From a checkpoint of a small transformer trained on Wikipedia.
Architecture: RMSNorm before each block, rotary positions, no biases in attention or MLP, capped logits.
Each number is 128 + 32 x the weight over its row's rms, rounded and kept within 0 to 255. Layers, rows and columns count from 0. The size above them is the row's rms in percent of the matrix's.

# layer 21 attention value, 64x128, rms 0.144, rows 57-63, columns 0-63
size [103  97  92 115  99  98  88]
[[165 147 140 170 187 121 139 139 115 131 152  99 144 118  92 150 112 147 156 164 120 198  49  96 157 181 184 118  96  74 133 106  83 110  95 144 126 167 174 188 139 133 133 126 192 115 124 159 109 152 115 152 128  56 100 187 107  95 161 101 150 108  44 124]
 [129 111 141 155 118 133 113 102 148  98  93 129 183 113 117 117 132 142 155 109 110  27 113 138 108 111 154 128 139 158 167 159 146 148 183  47 165  97 161 139 179 134 116  80 109 151 117 104 134 188 108 101  95 214  86 179 146  86 145 107 105 158 158 134]
 [190 134 143 124 166 104 100 124 124 106 167 144 104  94 147  69 113  99 155 140  98 105 143 181 143 172  84 164 103  98 153 111 200 171 152 137 140 115 140 103 106 100 137 112 167  55 120 106 153  93 128 104  93 107 108 123 139 109 187  81 189 164 111 116]
 [152 135 109 173 157 124 140  75 145 105 138 199 132 119 114 115 169 141 174 144  99 154 116 126 164 147 128 119  87 102 176  94  99 149 168 141 162 124 166 180 136  99 104 117 132 117 117 142 137 116 136 119 100  98 184 151 118  97 150  29 118 143  92 156]
 [149 105 168 132 139 131  89 130 125 100 120 137  77  82 132 130 106 107 200 143 116 112 197 103  63 119 143 133  69  62 116 131 172 111 154 168 115  62 127 137  99 131 110 108 158 100 175  88 188 158 126  87 155 177 159 104 154 117 186 141 142 120  70  63]
 [199 145 134 123 161 118  98  87 163 122 146 187 162 122 117  96 124 106 143 114  99  86 131 161  92 175  79 109 109 139 152 107 127 113 165 149 181  94 184 168 158  77 153 111 118  77 123 156 150  86 143 151 148 154 146 105 127  73 194 118 124 130 105 146]
 [ 97 137 138  80  99 139 156  65 172 180  92  76 132 186 124 107 122 130 140 142 137 158  81  75 158  88 149 142 124 150 112 166  90 160 139 105 149 164  95 131 148 159 120 133 127 162 112  80 128  70 150 138 100 134 144 195  90 111 142 164 116 103 135 161]]
# layer 21 attention output (transposed), 128x128, rms 0.138, rows 57-63,121-127, columns 0-63
size [ 91 104 100 106 103  98 112 108  88  92 106  96 105  79]
[[128  74 127 137 208 132  86 143 149  72 111 145 116 114 112  75 159 108 133 130  87 144 103 171 174 150 104 185 104 129 142 134 108 105 106 107  81 180 164 172 120  96 145 104 204 128 170 108 160 143  89 127 135  95 140  97 191 149  86 130 111 157 107 100]
 [120 149 133 126  77 133 148 121 147  77  60 156 116 138 139 165 142 116  86 157  60 124 130 129 124 102 120 115 132 124 157 130  86 123 230  77 196 104 147 182 155 138 104 153 108 133 130 100  92 166 126 182 138 160 117 140 118  53 119 128 128  88 112 113]
 [110 181 150 117 133 120 128 123  97  35 116 147 127 147 161 207 116 129 132 152  65 112 150 141 118 127 153  78 124 116 123 130 112  97 163  92 156 103 132 160 141  80 163 117 122  67 124 117  96 142 158 177 102 105  69 113  90  77 134  98 123  94 153 174]
 [ 93 108 174 165 150 123 150 149 123  20 134 181 123 140 113 162 159  99 127 146  55 161 124 127  98  81  86 113  96  85 165 143 110 137 174 128 191  90 148 177 134  90 123  81 119 151 120 133 144 108 144 158 115 124 156 140 171  85 128  90 138 111  81 132]
 [101 178 166 108  84 111 127 124 102  86  97 135  83 126 121 212  90 139 121 136  96 128  67 113 106 105 117  82 108  95 132 106 131 110 133 119 153 119 116 136 161 130 137  54  87  89  93 116  75 121 151 138 128  87 154 183 195 107  94 122 135 135 171 137]
 [103 104 179 135 134 119 119 157 115  53 123 144 117 151 151 181 144 149 119 168 122 102 137 128 105  93 137 106 121 136 113 177  69  99 150  72 215 122 163 168 143 115 165 120 102 141 114 124 116 116  83 185 146 167 113 119 133  67 104 100 154  78 122 160]
 [144  52 127 150 194 141 128  92 160 154 129 111  99 116 134  67 126 117 155 122  97 100 159 148 177 156  97 155 155 164 115 171 131 135  82 144 105  98 116  95 126 125 120 195 155 166 140  95 182 123  49  43 142 150 145 152 125 140 151 100 122 184 100 100]
 [131 145 146 120 172 118 157 144 103  87 115 181 117 119 160 169 107 100 144 160 106 152 104 176 172 200 136 153  99  87 158 120 135 103 107 116  81 189 149 159 134 124 103  62 162  82 103 100  82 157 110 170  88 107 108 110 115 129 122 131 109  96 109  76]
 [145 139 132 124 109 120 117 111 126 134  74 142 115 169 152 131 160 148 108 138 104  93  97 151 132 115 138 149 178 161 130 133 129 119 143  61 185 145 159 143 110 142 130 167  90 119 129 112  87 170  99 135 139 140 100 108  99  77 162 146 113  84 130  52]
 [ 61 186 165  87 152 102 130 148 126  66 143 185  94 150 103 178 158 106 165 181 102 102 136 138 116  87 111  55 114 113 109  95 134  87 155 112 146  79 127  91 107 141 230 139 108 104 179 101 139  96 130 148 113 137 102 124 152 100  95 181 136 104 139 215]
 [ 75  73 162 160 171 121 179 143 128  44 131 151 126  99 148 132 146  62 148 172 120 161 146 142 144 154  68 110  76  81 165 141 115 114 147 128 156 117 122 113 153  83 136 115 137 134  92 129 116  76 119 123 120 126 179 109 150 101 138  92 142 106  61 159]
 [ 93 156 156  96 107 141 122 138 120 110 102 164  84  86 145 165 162 101 169 134 145  88 107 131 118 120 150  94 116  83  96 108 134 102 108 149 148 110 128  77 128 138 172 111 108  89 142 145 103 106 113  98 142 115 155 152 195 121 104 159 162 145 148 191]
 [ 83 104 196 130 220  85 118 156 166  81 158 147 128 113 112 167 155 145 171 170 144  70 138 126 113  61  97  98  88 137  99 155  85 100 114 133 168  83 144 135 129 108 159 144 161 130 128 108 156  76  56 143 146 165 141 135 151 114  98 171 157 114 130 173]
 [154  92 117 153 149 124 174  85 159 148 153 114 141 124 160 117 108 105 131 127  47 145 109 149 191 171  84 148 117 107 168 186 137 119 113  63 160 109 115 132 137 104  52 194 160 161  61 114 144 140 110  85 141 164 110 168 110  89 167  81 119 198  91  91]]
# layer 21 MLP gate, 320x128, rms 0.138, rows 0-9, columns 0-63
size [ 96 100  95  95  98  92  97 101  99  91]
[[142 112 134 153  96 147 160 134  99 116 164 142 179 104 113 138 144 159 118  94 104 113  90  69  87 146 161 166  64  97 115  72  87  44 130 169 120 110 145  83 117 115 162 149  91 131 112 134  99 134 185  91 164 140  94  92 136 117  91 136 126 137 130 120]
 [147 115 151 125 106 122  90  68 126 129 190 121 143 133 107 122  65  86  70 164 109 180 160 137 111 128 110 144 125 167 113 148 111 156 101 153 126 123 115  95 149  86 155  87  98 118 137  86  88 138 113 133  96 162 193 124 114 177 108  52 149 120 194 134]
 [ 99 122 120 153  72 170  71 140 172  75 127 157 151  75 102 111 181 141 149 109  77 143 116 148 116 123 126 116 127 116  77 174  84  89 128 137 161 153 143 130 143 125 104  82 107 164 159 194  73 117 156 142 120  86 134 149  67  82 122 147 115 160 190 138]
 [173 118 130  97 133 168  94  92 116  70 159 119  97 128 135 127 124 107 155 157  72 147 195 117 113  92  97 117 194 123 189  65 157 176 184  98 146  99 116 136 140 119 166 174 169 115 157 176 181 164 119 154  97  87 136  83 162 112 157 127 124 131 148 118]
 [ 98 106 120 137  79 118  75  80 111 122 169 108 116 120 131 176 122 160 125 134 147  98 112 113 154  68 183 150  74  98 124 116 127 141 115 161 132 147 150  88 106 247 124 115 107  62 134 100  59 107 158 127  80 106 133  81  90 199 149  89 128 155  86  93]
 [ 76 122 156 168  92 138 110 191 158 113 159  92 155  99 177 122 198 150 153 137 112  71  90 120 125 141 149 114 145 152 109 140 150 153 125  79  66 111 133 111 101 134 114 134 146  81 115  62 147 147 130 150 177 180 115 100 124  84 170 162 126 128 181  97]
 [ 94 130  96  95 112  86 160 125 104  74 132 129  89 113 170  81 159 165  95 170  71 146 140 172 143 147  57 145 188  70 176  43 115 140 165 126 122 156 138 132  91 106 178 120 119 129 103 149 112 164 145 125  55 105  82 106 156 138 126  88 111 184 140 119]
 [148  89 179 127  73 129 139 147 121 136 191 126 160 172 124 149 138 153 153 118 121 104 132 118 147 167 128 138  96 108 129 133 109 102 172 158  94 155  48  88 137 127 119  37  77 158  80 130 133  94  87 114 168 193 159 126 125 127 102 166 121 124 129 187]
 [ 41 156 116  45  90 127 136 159 137 102 181  95  96 168 135 147 119  95 139 129 121 140  85 117 120  40  84 147 135 103 103 111 151 111  93  72 151 140  90  94 177 123 158 149 115 128 126 173 133 154 142  97 113 130 158  77 123 174 137  91 189 168 149 159]
 [105 127 202  61  90 149 130 114 137 148 198  82  90 104 121 193 163  79 125  83 128 107 175 176 133 115  89 100 127 179  92 172 130 156 104  61 143 147 160 134 151 182 136 115 133 117 139 189  96  87 130 126  89 157 141 155  97 117 170 173 133 117  87 119]]
# layer 21 MLP up, 320x128, rms 0.136, rows 0-8, columns 0-63
size [ 94 102  95  96 103  92 103  92  99]
[[162 142 148 139 115 124 130 158 138 151 161 131 131 111 144 107  80 147 104 150 135 133 123 115 152 150 131 163 139 121 141 150 160 207 105 144  94 181  50 149 135 128 180 100 135 153  62 108 146 117 168  96 122 121 140 141 128 175  98  72 127 133 216  83]
 [105 144 146  89 112 122 159  91 163 112 123 141  60  97 139 126 126 132  97  92 102 112 159  92 159 167 102 182 146 127  80 104  97  92 162 139 146 206  92 137 187 126  92 114 118 132  83 111 133 129  73 197 106 104 142 119 142 181 140  89 150 137  68 150]
 [168 114 140 130 147 131 164  83 130 160 105 121 116 172 156  94 117  72 102 118 136 141 144 129 100 119  98 156  98 148 140  83 126 172  76 169 129 140 117  84 170 120 156 213 158 125  98 103 202 143  91 211 131 158 116 123 135 142 122 155  84 107  79 140]
 [147 141 164  95  95 113 171  91 124 150 137  33 102 129 179 119 141 145 146 148 139  97 140 118 116 128 133  69 166  66 112  66 155 127 168 113 101 121 136 181 113 143 103 197 142 101 145 151 158 172 103  81 106  81 144 130 120 146 161  96 138 136 183 132]
 [ 50  70  59 108 139 111 135  83 113 106 194 140  98 128  76 117 113 137 120 124 111 109 124 109 147 138 138 133 104 151  89 126 131 116  76 129 144 160  79  83 115 131 131 155 143 132  78  90  82 151 106 100 154 110  97 117 119 152 104 187 158 154 184 173]
 [126 143 109 134  81 108 138 112  93 169 154  99 137 138 150 160 116 165  80 124 139  92 141 121 197  85 103 136 150 100 145 135 142 158 178 118 100 151  80  43 130 146 170 139 106 130 116 137  95 136 124 124  86  76 107 193 140 155  63 172 126 117 163 142]
 [120  92 123 118  79 120 169 111 126 188 117 151 173 137 117 103 162  81 154 139 123 107 124 105 164 141 145 170 117  98  82 110  85  63  78 220 138 118 115 108 179 102 140 142 174 102 128  95 172 105 145 162 103 143 113 107  87 178 181 141  62 101 148  88]
 [135 160 181 142 192 177 137 182  98 143 160 102  89 151 163 149 117 176 125 171 156 132 139 117 184 108  90 158 134  98 177 120  89 145 120 114 146 138 104 149 112  75 181 103 150 127  73  84 167 111  60 131 144 181 117 119 134  96  87 122 147 104 153  85]
 [199 125 118 169 103 156 122 165 135 140 108 140 138 129  59 108 103  76 152 153 159 104  99 148 137 118 125  98  82 151 134 143 191  74 166 125  70 130 127  85 155  76 143 137 145 189 113 142 106 135 105 144 171 165 121 107 163 120 115 114 105  87 126 123]]
# layer 21 MLP down (transposed), 320x128, rms 0.13, rows 0-8, columns 0-63
size [ 94  97  91  99 104  99 106  96  97]
[[111 110 128 157 167 106 112 137 185 150 104 145 155 119 102 103 148 135 154 105 213  99 130 161 108 144 111 144  83 114 106 206  92 128 170 101 113 142 116 124  93 114 139 117  52 131 130 166  87 157 145 173 142 158 136 160  97  93 197 124 116  83 146 125]
 [110 111 118 159 141 159 136  63 147  90 112  86 105 112 114 116 137 174 136 130 124 117 181  63 136 151  87 142  92 137 147 139 138  82 132 159 131 121 192 135  95 166 100 143  94 110  84 128  85 112 131 141 140 138 173 113  86 105  70 145 101 133 130 126]
 [172 153 142 108 110 102 122  67 146 170 131 176  78 182  88 104 128 168 141  94 162 152 163 155 184 149 105 124 161 148 151 187 119 141 110  90  88  78 120  98 102 134 158 152 185 136 152 129 128 142 101  99 100 144  90  71 132 109 166 205 136  83  72 109]
 [ 94 172 114 151  97 153 141 156 121 230 134 138 161 129  98 120 136 147 114 157 174  95 101 117 173 139 179 121 173  86 131 148 144 100 109 138  80 161  74  84 125 109 133 138 191 159 153  94 144 116 135  95 149 159 133  93 136 113 134 169 141 102 160  76]
 [138 170  74 115 149 132 122 117 131 138 104 156 179 149 129 123 110  94  83 119 203 171 185 125 104 177 140 116 112 139  84 149 105  94 149  80 236 105 148 156 142  56 117 141 112 145 126 140 112 149  99 115 171 141  77 138 109  94 133  63 121 186 112 162]
 [127  96  91 117 146 154 114 114 149 168  79 135 150 113 116  89 156  84 162  75 164 173 110 147 140 116 123 143  79  82 165 129 134 151 122 160  98  86 182 171 177  78 127 117 175 136 128 139 160 161 156 126 104 122 117 137 175  98 198 134 113 101  70  69]
 [144 145 142  84 164  79  91 193 153  71 122 153 154 139 164 110 115 150 115 121  76 114  98 135  96 127 122 115 128 152  79 115 102 127 113 122 148 150 146 184  85 126 175  66 109 130  73 157 114  85  80 142 104 113 141 139  91 121 115  93 117 158 145 165]
 [117 159 114  72 111 116 116 148  98 156 145 170  93  99 162 158 136 148  74 146 213  75 179 139 150 168 139 114 116 132 126 154 167 116 167 146 125 100 143 108 118 146 138 125 133 126 109 151  55 144 106  83 110 145 155  85 200 136 137 165 128 102 126  77]
 [152 135  61  93 136 175 137 150 138 139 137 170 144 135 158 114 133 179 142  92 148 179 163 164 142 183 163 104 175 184 136  98 123 214 138 170 147  93 111 130 118 116  65  73 122 118 111 170 128  97  89 123 165 131 183  97 147 156 144  96 131 154 136 158]]